Each number is 128 + 24 x the weight over its row's rms, rounded and kept within 0 to 255. Layers, rows and columns count from 0. Numbers have three digits each. The size before them is the row's rms in percent of the matrix's.

# up: layer 8 MLP up, 512x128, rms 0.209, rows 489-511, columns 0-127
# down: layer 8 MLP down (transposed), 512x128, rms 0.207, rows 489-511, columns 0-127
up489 100:100125101125096102118160141120145138154083128139125096144115096078157112111138140130111097151120162136137148177159121179156118122132125088146147137133130075147150138104135172127099136112163108122139101105095218142093161130134104121104119146103129122101138104110115110169135160121077104145105130119137108129113126133157174114106117138109137109115166148160144165121160128128110138147156
down489 110:108157133110126116123143135084117107118138118106106111114099091139140152137167148116125129189160105096126149147147128093153139119091179101142106109160103154109120141133148135100142114116134140090158155130092106117094100137122103112165166154079146096098137121113097114106186124079103114070120130126156147110145134170092138147139096138139137147138157149163144157092124135101135128097140
up490 107:127138108116114138116122157114125107142128086133132127148117077110174100151161166178117099135179132135153161112132114149137150160137115111130132162147144071148095103117131162128083104134117105150116153106137097115147123102148122140115113097143131133139136150130162106119119164126160130125114130141148107101150090112170129078090124129139145079158134124165092113172151124198106144162138
down490 117:128109166120148128141122144108162116122137143116135135139114142115084180132122133099157127129101145133125082106113090134107176139141122135109137130119105140134127121158144123124185132171142162134105109084146151110132111123147156177154108070117120113134086084070157114165113120136147146113073136101086135139134124103145098150119116146177161145153157116083095154109138099141141151155113
up491 102:138100132156078119111150092103132167108083117086144126135121149136106133108121107152106116155089140086171112102113103111152108137114147163145096118135151134110123146162160128124089106153118092129149119132158134182170138117133096112085098112153117106094107132111173117119118150141120130145116142130132149166114101134067137116160122145111146156107118156155086099127122143123170166172154
down491 101:149147165103110118113138088123170130081146122086108136149108119172115063129105106120143147104138171084127143120123089155141144111165093105084156161105164172094086114131105155119143154113109112111084106132112140095111115108113143133177111166110125135130162127143108138118115127088134172133113130120148112142156122118115099153147098079133137108140131134101105118090124129163125142124151
up492 098:135161119082105103124116103122123131130130108132083163135166123141137148070135123125086134157141117128103151109095152148159105108148084105129084172131134115131093115106128120129090170118131081090131124141166119074138096178143128146132120092136106168171182131152104147120148150124097124149171159115128134117107106100109134146149125114125147132169122103156124129154102111140098089132130
down492 094:127102137162099155159127081175134132119125123118173134165123109142111139112140127097091126091094146148129111095114173104104129150124142139121113123142168185114142176153105135087163120130092136131100080139122147156144138090128186126090119162132152131117069124167120135119145097141154132143147128129143122143127148134165162128132166124074104137108134144106164109138118165131111155129113
up493 088:137123109120105096115163129148147160090123190041169137150135114103152147133116134114107102103112144106136079130105142115138110117098135101125123163119084137149118107089153121103167138156146084144122149107122090128110107126132124124114120098135117111103095113132132113146114128158094057104111117111125147155135165121083107121140127102148067122118146157147143137137112120093099136108125
down493 098:140145114140144133116082127156125162143136080163139116101131192148164141107130134145148116147152106156087182125129116157162162150145138135111117106157152115112099108162122104124125135110118146138129100132101163163153137116098144103169132135105135150147160171127102147129178136126145139127161118145176107143117099089175170183119133098112159117128114102147109135133109133101154085119145
up494 111:119119133109133150137092135124143111150122134114140140131088103162185106135148092181117095124114124138097156094124163165119154120128121126162146169143122138123161123092161088141150122166137086151146115151122142132102158132132126136139172101137172113134144147102138128139115145120134098093162133159185129116159108089119092169135117139111093103094150187157140173143126154122111101131101
down494 110:138148098123152120138174097115117127111152091152151132107110108159132115149154122114117110144126102142145169092093131101094127119133116157088148125173123084130112123070140132139155135099117100167171169107130150171085171136153112112134155104116097128117119123079126129147153136100134114081124129121131133136127111082159137130117114118162135133148172064165113105136131157134153145130173
up495 088:136092118130114089137132126118184116154152107147128160154148162117076112126147101086097092102146155142155142170160085126118127130116105089141120112159160139124111121140070135127101187132093122101117121143134141137077154116144124110150105176125139172133127127148134175139172153140085145124117134154151108127116147175139166114141115133120100158135134078129122133115099109121127148147147
down495 076:110139151081147150090100139100103127124137151124119079105125121158158155110141128184151144151135093165124120132113173121151150124114117133099162101112142135133153096129177154120114114122146134135109173100160107138156145148095114088159132120131158102127120099116134146150109145127128094132132083071130152092086142096115161150114122155150120111128108165131142136142167171095177161111129
up496 091:135096100121145139156147112115105134158136169139150148162098103113114148111145103135113108114140128132163170110176124117126099122146105123157101113119140142131117165062111121139150127159136111124129120123158120099141089114163114120077154142097152149131146114179160069113145116107121179113136182092110149129117075112134106099122173105132120103090121152137136123167141153115115101158138
down496 089:130101164104142169099097144117110157130123079112138146120139163148154060147116141142128152152125121114122102138109160120151142135158149151089133145138142136126139128153122119104127120104123144114118125155143127184116132145133233096128127104147153122123111101093088166101118129109157088151114099105138107127117160132100188162153135163120110144127157160123114141127111165150130140120133
up497 112:132120123184100102129105097151127144137118109128101138133168112142126134090146107174101115146085127132124118167123104137158153190149106151106138120080071098136169166123107141123124108129128085132142117152160154155114165120175141126083123135177126174141117113121157107175142141139124129132130144138131118125131189122120121124151112110108117098189140111109129165107129121116126160109123
down497 113:127109160088112152116141122123137123100120082129121149164141158159102127101131116133170107077129124128124158157109141128164132136144098125097153166106092144182175141113150141098142117126149130156106135133122146144143125164125135121129137089115167169119121102109131135137123129120134138110084122161166139099148092150172092107095099105172126149121171146093137132063105106116135123173155
up498 086:114152080131166104178121104121114129143109119107148116136144139132112112128129110104156136177128112129117133147133127141116144115103131140151138111108104140110196115086121125111060100134092119110078074153089161116111149181103117123174133180143161129117124119093104130105124102111117136150127126115134103104132174120132119113125159137145112108168178127140116180132097126153152131159123
down498 081:123111158154104157124152157137091151131128205119122130122136132089125146111119151129065139120128126165145143139105165135152101127137140132133134132142150116136083149168140137126121137141171124126165187098131105131135152066139155160101090092091105138113133118139149124166152122077121104087164121143146156132126100110124130123127112156118153126093068127097141137109115138101131137118166
up499 102:130112126146150107156101137145110148149142116149139120153167067167110128120108118134124143157157155182108157112161129114083161116162166141150125125089139109137099142114117156155084127116080083140133119130127129097115120108120161137087125130134097116130140166136139166114106137148107145135146117151141111117118155124069112083126141121105148086091150137136142100189112143131105079093124
down499 103:130121144108124142121136137076144167154144070116137121127123154125155114124127135108136106141102114112112117118145112144137079142134127088165105092157157142130151109165130094092134123150151099122123104133157130135141157118126200189067187081117141166152144116108086115141124110139158143113115138110136113121170106116150194169128115097117137126117122138114104135142102139139099125143121
up500 113:136119123122124138123146155100128147142105156155121138169152078091123132154164117137090140131119160175184169117165115120072142107184131100151124094122133077125118167132106095118088158138096170141065153133139114135128136113139138128149119132147134109181131094132155135121147151155119148100139144148139116092122136112148154144100117132116163111134123119114089108162144106143128177134120
down500 121:130130184103117110110110162178173167145112131152150137140151134168104102148151120135110108166161110153114111148135141147112153135154124098133104115113141162132140119096128104104155093142143096145122159106131129112137096116071117164103105111094164147112103081121133133110110125147159113108140167079107116126109100129114169104144120084138120106088104124121128147135159105181138155162095
up501 096:102115146092109135104158152068183135126140136159121130149170137128129104135162149147158135145135131151151148163137144146088088101103144126095160148155146124117130141151101157129124189135169133143125129115077115139136127128146162154160111142153144162126099148151135177123160148145105157170141113137150128122107115138141153158131094085137097142054134146121147106147158103152115132125118
down501 079:128135143119125137144097136183119142140135152136166151132148146176171147160117158112136150123148116116171154141143116122168157128146125141190117102140093140150140142142145168108129109158120127166125166146158136149151100173115047141133104113134120142147150112111162099129130139136140075123130143138091090134154136069117092111095158141147118134169162146144143150124108113128146142145142
up502 106:107114122098147103129127166091108165111087153094137140169131089125164109113102086140127091110109127149099160147129143149131137124149127164116123097148104118160096119073131123120157113174120101153099169106171131135123132132123137095106142099123116114116114112111112139192114132178142111105134135134150119130105085097125082123138118188121130141120168118167123170120130099119085136114139
down502 113:135096114117141088142107135143164146111109061082134115103126117153124110166156150104130107122148109122105174097132143117140126137148119111109140135187150101150103115145102115156157118143128128153100135103131120180179140124139148104141157169171128125146132131107161155197154106070143112138131081134111139145130100104168156149147137106140129108132097129127132152151112151109110101109161
up503 103:087138123123109108179127115108164106145106141156093085139153099102117151125111120138152124116133164157104116140128127123149116089174147120087095071097138104127131143130090126149103169172121099138142111095123120123121153183146120150118104143157094126112121135126136151161129148115100132113113199093130126120134158131115156122129133132094073134101135115124102162132136138160162133178093
down503 112:148129153085157121130120143190129131149134113114094161136114104185114113142119125139123138128141115141105150098132122104140132161121101121162133100127090135134144116141108124118096123089131137128086121109154133121140134141091095152180113165089136129134137115123136152095100121135153184150119099204160109149105166087069185144105126124159121108083123137103122122137128122096157140129136
up504 106:100159119141132136144113104103103132111093121172149088113158126118111128122153101117129124112135153118138125084121141116156149120170152129136118135136117103139140110114111148128162134109141083093123165129118101133131164161151051149086119124061113114129087154167148130131087105140090144142202103173136154119118112147138083119139131138132090127165109123139115119123160167135101123119144
down504 110:111155164156093115133072127132119126144128107115186141156164124128152113129159148141127152103120117141133112144084118088126138138147156135141122124130097151124115151142124101084175143163136111111124096111160127153167121127121168112135146141111145098121150127192078102145133113137084178102128096103125110107087069124158087140121108170131128123136105131125104125113105119130124077139094
up505 096:097126090118146113095127116150132140177106147155123144146096124133141116116109097131101130112165128068119142110130113134109132144115115142113130108100092124156100118135142083106127085139095137095131129192140067106121109102119116128149070169123131112168131148090112133157121142113165113148117119106111127148087098086125122114142148117149153169100130114113154174132155065146114115111148
down505 088:098147100127079139163113147110108118127150100143158144097109146117140137139140153126145138118102159146107113101111140129117110159092150122126098124144188110095107112166137147153102145089163138157180099156115141106110178088119122145095160095113103139102142101165106129154122121125120153185115108095099125128124129123145119168132169119144102093164107162153146118098111157156098151130105
up506 106:135131092154104123158129105097130138074133149114152091112119142153102175125143171112135124137107129132183139132092148140101163089148148155147136145092144129122104114176145121140099147137148149138110138135159111155143113101130091136114101087132136139111140144182150105091104118081081126070178132133113133131099111109183117102104131098121130156134096116143147109121133107155095151118123
down506 099:099115125079155120141152107159141073123157094115098151155078132095174103111112126110121125134132118156133172119171147089107095125111119157088152145120146160135138153120101154156123108088154136119105112159139096086137119135120167119106145151139127147122119124100096141125105129113115160140075111166090131173142170133096140171151131149117118116130110181128140123101129097119143114134156
up507 087:154124135116119179134158137160164152143155130154112114157127147074152150136136179172136153107155127140151150169127135118106111101090133104128105097092138144111144124104122145154194144150134109101131107114121126151149109134115124138149152181127155140103159127164160092131104128164115135138147140101182179167122145124149128135106142096140131165092110149167142130153134122161118117170138
down507 080:097136118131121079129125129120090139117144100140161122118183118174110096125117070116132123147124130130141145107139123127165163148157123157144132153146138106147147144166170103129069146117127137151113154138135119130125146103143145148102124113143112137183114122125100140088092155148147089086102109153063066108129136120108115063145138155128140125158156124118117109130111161113138133088126
up508 103:154078077141117127170136127125122133157107144150145106137179143086096152159143135138116101114145152117143165086156099139145132117144135106121102102094153089154127130181137128125131125095129145121069147154097121131130127115150121107080137132156155134102167107106138092142116169122123122116118141130132100131132179163124158094114109163115123161145117118129125130127075166135103147178090
down508 108:127129128118133069154161116147136126142095132146142099092043120143160128094104157159140120119148117127083161132143134118127059120086147101099146117114120141138137132109115084123081112125120109100144145139110153112128146125157098120144105138119137134109120149160148132130109118172147152091153095114115159133171127134096106143133145107096108118112130199155158144120109139152135130129179
up509 099:119100140121143133113080104112160122168129136111082160132132151105093157134106117128163111127144129122109076164083155139158124152109128125116142117117113107120121105150154158148149101124152129093058134125141142123109145146112127130126125146147137114126100185106140174167114095127140184128139125124154109139119143120113132131110099115143183123137154143160145160085191127196124132127140
down509 092:161150112107136153161171147176132091161160098144148163144137095131124108145099144085082110136098137143147162140121116088127143114097141127156106094119173132109164121101150147142086148089136108150149110171157122120123130157144141101156137117140105138130105075150137087093151125100159125067132149146129170144159120114126148137115140131135105108101141132123182146157096111134132116139130
up510 106:131119086146104124126138091140138136117149109153125136161128098129154128128138127186120117104152145169119142120059118118147148179103106140097122093122118146118130122126117123131159166134156107140115113144185093114102106096128117169142094096121136145146134141107168096155176146133118082118104117145154089127149131109113144120162111172095143144090121063136136104092157136122137149141160
down510 115:128086114145145143128117178138088136128141126125125126149085132120153189162153128104113129089108131085151118112186110113155108127116125134127119090142116151159085077114130136089117079081138145144123152134140103100118092117124151133097108147140144115151098134167137135156151154124151137121105099178104126109114120176173152134141090156152129088122100163105132110129114138132124111111164
up511 107:140111130124117116138173119115157148103118129113124106086154123111174148111125111122124126088140120120102142085123119162095101117177093136117121223112148179111101164139116164143116131122171144110141126141141126121132134128168131097172122108125157117131127099118165110150137147147097120116158140124137105116100127139097122123149146144129125110096135140119110184153060132112105144183154
down511 113:137118132160075122174152109105135095119139196143138145135147131114117130097147102129146143102155146097124138132112159153125104147124142154132139162136143143108160162166120147118158134114122104126133130166116164141076148161155077138112134101112107124111112114145121107085103102162169089118145141119142143181117121130168110116059132147115150150143138081116163117134079102133141120129115